From a checkpoint of a small transformer trained on Wikipedia.
Training: a variant of SOAP for these matrices, 140M tokens, 4819 steps.
Each number is 128 + 32 x the weight over its row's rms, rounded and kept within 0 to 255. Layers, rows and columns count from 0. Numbers have three digits each. The size before them is the row's rms in percent of the matrix's.

# layer 2 MLP down, 128x320, rms 0.136, rows 88-127, columns 0-159
100:110141098140092128143109087124146101172146182071112101077208111142143129160127140074144128141130123118110087102156134102128101127126085203176157136167092166157146125156111162104161128127140160096102084068170179109142110170136117059143120104104103153146138209141113175160107067142128078124133115150147139146140046109145135144150149106144139153064108185080063152125140155132138138180170126089109130131154126124135090179121130140144146151131080145102127105054144148088134128135107114
109:116169108128117126154174144087158139144098112155074116149126147101122150118069153136061110168094082119139143135118120127147093149129182156070159092130184117110117148128141094131140115073135104153119111142084046103131170093096173141068138162196139119146098131128192151156135127136144116091127142128097167173152166043060111121070175169115123094134119166149101140156148141106127108087102183107125177189099093144096056095085104109165094130097106143159167100136132159090209153160116117
097:098133110163109200155062185133093175144151134132101133156159083118144158191096064111106130129022094130094144119103202088182156109148063106078115168158161154092113105207133152122189126150137153151153121132163166124123131161154184118121142093143166131116065102118142078163143090104127105128138120109110123186089152129161112104129103060155145078158156104161102147076085048102144076132149124087122113142186113142152060158153118120056174117131114194081143159161125161088113068181148156
099:136207137098085063112151128077155140065141130136177195153064153119082159077111132081115102166046133131109139137077136175159140121105064093157134126099147182107073128109109164107112102145090152137169092124091096135148128131137146137115106118143149124154118123178148125146101147140181122105123125172144159167148129102076171121110109141197049142131140162164104143186092127129135141090181080137116149096147144125165170144133065131068167233125100129160173167090130089139092155156149115
107:135131162134174085169176172126148110160069172145143086145111175161094138121143138145115130175164164080154097102107118181124132140059194092153226109038180082154131145088166102137105116129128130111156102139131112143133055083120152134121109094228154088137131157134188117136173115180122162134092127120160096184151153143112132113082148134159185157159126165089098120096122158109093139145149161123125077117085139139108089104158082191152121086106125141144135155089153158125175131143121155
101:117061124150091146084127134143124112140095151089176146132077188097109132095139145123125127126130101106118085127142096133090084125140144088122105073100179113191115152109119087155114119148161090175141151121159168099130109138067219145133144086110110161139117150132139106145106147126105121154164102135148113177163087152157079116115164097103158056172152176084114129090174166144124191106173062134149089091099160088146144122113127072127085127087131133131186120120123014108131121142132133
097:134071103192096109153115074127104140118107070115076146157088134128121140118118163082108116180160126128105144123121132029110182129102170099090156119186135143159160096201149152105160150145130152097122106138050177126134140148146134088120103158085137139118106082177087129123191125100102075083106059131164145177112068073115072104176091120139153201195118138113112157122156113100105157103119141153105176107112104140113070156147169161150133130175132157099111075138102142064135076152115111
096:112130123174113144189090203080126116113104073123078096084118140156100125133096127190158142074172104118127171160132114049155038103140161170070111059114110130127100142123101190127129198193119125151130078127120170086126178117068211129102130096118175153152152144117113149087107145052127164099112162120202136121148134138181083080143095138163155107143124131118124173087109139107126113142112115111090122120132063185102169187121130104096153100123148147111105103123085177095139113138121164
103:116088137165155122141133145089083122121144122169156161163116133142152172129117177133128124127115127182115136127183111108113146124132122113124155189130090070147106177162137103158167108139138149089178130148179083098057172129145126068096105117167149129134176128144169079056103083119115113080152125106089099062129108123101106096135119150139156125150166104158226078089115092196150140152176164136176171124116134125109147099118095098107158094112060103135116101122110177113185159136066171
100:082105113116113135129116153126101197129103142127170086200138150160131130117159107146084175144187119042164079117171109121093134087142115156050127098133166100121140121123104117152174141168159227069105123141197049143139172158087094162068106079100110126150072159086085123127129132092115126111067119191080110046186111162130131146125138064121123119147159159143075118133089170132164088107113156178104114150121130167126103121109185157183081127118181052131105110100098095115096135139131124
094:181146086154101182180060173128152092092107050123129051177159113154131111185147107072105180094143120099113135142156132153195167112069147134103149151139113126140163095140090089096094088143147133208087158155047148073172153148101146139109108141138106184184149125092149122151127092101125119129177152159162168137070091127159148064199092144115118077130140097126108181157081100070141065108141121114181197095183118139113122113138120176111154133096087156120109061190123125136099161131140113
097:124127113110136127115116175160075142138168132139110175107133081112123123200114125092165147159140070118130105147134161127145159118168175094158142143116147109188139139120085129144188158132126131159109080125110117098113097096105152158171132092140096044121183076154085135071158158127081138113188158132180165119137134079125127172156084078153097123092078103160132128070120095070120084116144202155120128129114102157161151142125088172162089075182150153137056131112123131159123137119172148
101:101116117100113060087136154101125108163119129158088128143136194142125120133087122082213201090118136166123161135097089119117081110149182087155125137128121151145073119117119156155149092154167103189108155148106128117168092157154161116115131128109115184086185107097119133131145200134216090181099145101061146122048107162161158116138201152108151132136129113154083141092160122146057142116153061118155132151173144103063112096163109101141123143097111168175151108159106141169085156149110064
102:163084133126151199110135130089110127161087111144098138152166132123142124146169123120158097145158148143095148136134147092145097169123147114079077173097058097132137117068196090136174139094123085155178105149144138105088111123080146208168113152095147139116097104095190166107177145167114146104180213190122115083171105160181113127116163131155118165075135077085125137146163106099121161142151111127163140134138064067168139120174134202196123148091080144125097167125096149151179141093097127
100:111058150086096104109159109141172158105086146118168117141113230085119079127152143081138155094085127152149146103119119136075126058179158161165103091159155128173142137127133119109138158146163127100072171114114164164163158051124114152156174141125122085120166134139136155142115150147083082112099088144168115112171154139168132100118115160108119136126093099080157176136134164181131081105190126096160112159097079144118134179107202149190119061107128180146153131092061131094130138037143123
101:104122122085167183111091107179090133091114157091160200057119160172115145113085139159163067114210149110116111159105118125144133182151148172132078075098081110148117106139090107092096109127138113203129125112159053134138087138115119125115164134100115146164098155142135147108150152095146101108102124147076139194116111143166118102076103121100170132113132118151137136166084139103125133151095093046105109104145164083079154109154164163094109033143160092144122131186138110148161083083061123
093:182149099113104110161078154143160152110059145114171131126117104139117095136099060122123075149154150186122068144138115153120128122173124107144143084125104163055128145110104116128116157128117154115171089130131144121099129163125133155172108193090127124086167126118131145167075080171091080126125104075122141156084101135124110137165121131159065143084130127164133136135099106175117159047086139107127200085126092125161121152155184135127152094195125123062196096107118129165159107163050102
097:107106167121108157102088191160080084111093103170184121112150146093074125128102138092137126161176097172148112127088182109181103195135130119119103108071139094145146067171094138154149167135108154175158121135141127112169165134114199118167131116121150107190094114125138089170193135064118107079150088117082153127084136136157058194088125105148124093093104141157083081186103132166094137116173089136100150128098115149141107147124155091135111083089129119113060119146097134131147097155134181
102:095152128146142116109138113145105111091165095131067105071118127096102136079150084137089102088111125103197136151132158140135170096127144130182155172140140109150097137130105122181118122107119152074136157114063146139113150164139141122092086176143093107128090113170124062158114110171134150121121096076082073164106115198080151095157120136099107144126154081130086116124114105117131150149121113198068143116144177138117068098131145146104163130115126094162119108131149096151105132139089125
098:136110144101201197095131072153137134140154168150107155147133142157169100173175148152087119078154134134168092121050097096164049166098128100108149170133093056115139124093151177114093132168147160169099115130141113090158140112121089090135172135120108094100145199152130098189149037114135117169142113087174164118133132098126137081141108159092155059107129144123191051148139159119115127139173132128149149128151118132132057121107174134161165116135138160071099137167106155105095072095103160
100:145071136210152075149164125151086127174106093106095126153097110062143156149161219151102106145141172140077127133083152137150127108168111129124175142133120133165102142100112147093079150085049055160105124157165120120078151130061153186163111141120172115117153057095144147110143077078156103128169159106125087132135109147154161124137131129161183105112208090113189156095108130094121193109138146179126153128101134170185079101134115109126146107077168100072103102131167135150116110138164155
096:143150119118116194132127092118128093073087120114142128199123145071206132185117106152152153133153141096148139084151175084134113129108135171177113098051072136121166125178155196140168224159171153108128157128089151121173100140131164128148188133127108127107146106114172175131164070151154150176082141140051089107124117108110081111189152141150147130118158121155053087069129083115101098148171171029090130137179101151121148168137147051119106095112110118143139059135129125146120125122121121
097:132102084187115094088145147147176067095130089102056176144089162151103062070149157098070140132160144133149116122115090149121087145151072091116095171129098143087134103192161131151168093112115131111100119134141142150163115079118159148100120119163146116157139141098102105140148101118118171162120133135123126092137165199116087196098108175136101128129094092129077116130170165138122194183114111132099134099132138103136121033150122121155156130162089155122163206140136121190134097153098115
095:131117114085124201096134144157076150125153180147115165162121146113120118116140117155082080134139090144128108160091058124076187161130142101090139148122199135116071143125110157158076151104065093147125096160125124099152152129136186143110129139153120144098199148122127083148168159131156123125146103107192099133151106174110155165156112139151136112101168096131165086134182124197052179122173135143124191170142169117144136102134147130144132165069157129141177103111176147119145128098161098
098:113044172094116147146134185128136135144113114132167121114189148111186150135088127187145118106138116136149137136125083178167172138138096134147145109147111114133092065113092107175045093150109181086155171132132146142153140126112136124079147133174088158147150134090072181112164175111060119156117089140131157107136175121099127144083130108170113122170132139146085081039143095152082092154125088149106097123148162124111092107179150166114094126106085132098135120128099133152132168104093157
100:129065110216085117162128147173128122108142094125147121142211157154125132137160086105141136120162173161076214153141123126125135119095094185131149122123139108174146100173127150098141142113114173076129149093173103127152127100188096091156160150062171108115135116113111080087096139186134132064138156110115129157144146137131126112146138121123151146136129107111106133151139085140101097123094203150160053103129106056145065129095150137149165068200133131109217099125098116156137147155120135
098:127146114135122153175084182137135138160116119086067179143153147153156134176123114073122089121117099156103108165113086117095078163097088206126118088180113145148177164078134156159213159159191130147218149140142122146141080100130110146143084188149120099091141145185134130075125091145120126148168119160117133120105116126151087128153175071161130136151100097097067163170161149094111160155138087133098148106125144186117107131106065117099146082205146106075187121137134126181080050112098055
101:106154112113119098130152108107094143106129220139178075187130177147109140125101153133154148108162117134135161108162124135125048080129070138144111154117121115129127112078143123045114109120159148134142116086110123141117132072098112164101170193147108129094142117109133138119173179119184163147093180162097098106145159152099174099109120176102128112072120160205101129179115106161152162244081126084086121055084159078109123128123080084094132115076153198160117123184116137108113113155109147
091:111115169154139106101098130094107126142101121070122162177161188128087143114105054130155152149145159118123163075147135128148104109121026143116179131110142149116145132099063167152129141171155113149106177153069146109140117225113146172147097140105090150136165107090154134172110170112103110159123090124088140108121061067151156159109076116122161161107122125119065082131124122109175155144156095132125126147123116075138116158139149073113087124147099146087116071189075062108123145076131103
103:121141118187143144161110161130152162137095124136086037165078123126154106125078149118110118189117127094135104076127085149138107088120138123144202190134149124151097117102192146117144133114047164167167121104067083161142119094133162062125158114115091120067102123131112164152082149156140125128131116143137130109128075118073138058145163149141118127133136108159060128119096144150156133123116128092125141159082120089134097182140111137149096112143147125158110097122093135154103064116158154
098:140075201113122151114135194124101152172105144164145117140171141068106108126090058102147134085177147135141089148129113122175149087165121141174162198167148113085137127147084159117136072116076125104139200137083146105138147132067103082131098118188112136194057129120105166104149170082087112171133092153094147167098109091098062148142134148122159152104132131142090170124110150115071144177152105097153122108135134119171131097109156168153101120179099129138137104117108123131104174139087104
101:135160123146110140107118189130129175147095136092183124116149127130223122095142147138148122131128170139057097094112131100104142118084141110119126117155115148128119110099099121133101149105088093164074130117103144113109160133145080113069146134103111170121139112104138133142114086145087096148157234144147103156099128184142152090111172143167137207128098072122088171122159134061157159178171116099093094181142127132119099192142177151085111108083104076162146109130137153126175121092125161
093:127125088086117163161107098052128103115084154090094166139119064129119134190175112147090125150131085193097135087147102103127105190149124165097165151146100122165113111147161143210143160132142091125115136114105165145146130131113149134172107111165118128144091094052131107140128158110106171130091139083135147150112173133134069137102087169143183114088184078112142144099141147132107133205175144119147104143156139149148165170172106097145156097100100129110130113151135122143149127116081170
108:169122114119106069158130123110086082119109154098104119159126122154150121094186046184164115084143127138142127080070123077072128166120116152153103105112163118129124092127129132167152128114146134104191107154099138088069080113137082117083129113155090135105117122099130160140175127150167139141130138172114123163073139125116149137123131160154144121135125141086129139120093106157170141150137132150149160129114156140146117132081178124147040167112181159150136107101153124144134087115101143
097:119158108132109120130147129131081123110126129146103123125164179115123139127083139134150110138091139187154162111162111090141133167134140102117105133115150143164121120167081094118125119118088078157138077165077173128098115067061097137125163145117192132138167116173167095119071156142164118071170144113136147123131098166092111129101137093192097159045119040089170122163166088138158137105154086091111194094127080085189136083121166153137104091105137110102093144119182205138189128065076070
096:096143155163152117162082118134131059156135184073150146108113148151121158139119162145129190140162121119176148097140172100093181151104142117083121081120173097147160109137158132151139145145099147151164126122099179096116169156125165124089108139138064059113102131206104114154173067137098075117102098143145112201138163123103147114179210099158152168127131144164133178078105171111094168143081118151142146111102130105108165079107137148141149066134116151089121107179122152154160204131149128
101:059134121137142115122104084121138114165135133134072080194116151152106028140114158122072154155114132155150149046150091113116159104149151071111141123110120140146119174062121157115141160132094134084147106092072087113093157080141137173108059103139123120113123151108174147122100089137109162104158109137147158110133091134180184156116180142157189158121132166120159080094160148044161123162152134147128125187160093196152124162066110077151158200125074149105120154132123115124122088128129090
103:147098181090085126089195165128138108071102113141112085183156097180110109113105088126108119153156146108110161125188120156147134095159149130156060102112096081100129097126153169128122073115097122111155146158118192135086144136096137106081127127121100169154085142145076136115135177113092135113050154091142119126128147104131097132051073135138133183137161156179143169114079142103126135153160116110085109167074140116108115160178153135104167134161126114108122206058125143126110124118137156
103:174145107155167176125158175138112117103126123114148148140146158115079103161083148124082116151152089144137157148065130120129110144095174136132134156169134109171161154069099052146105172046140135151133132194081117077115096123111118142181136171161129094118136070160142105135143104117159122150127093101152138094124105093097066138151150115155104170109115185110081190178116139126091094147131148155128085137183122128147097163150144172184150060150161124178146137126103141106098120139131135
100:192180097139158087074097125095120059164134165139124111128122132141154169074080145123081084161145127127075128128118113141157158093087144095093139127120216159094133162166184222192131183136101149094117115134116131093143116173120109088130131135120067158126140100124102157110053144110118100108129135070162114154138096166139113083148146145134131058128102154155143134125121115115073218142140145097124153106144165119135144130083113098104146162097115106120074174146100174136083094115139092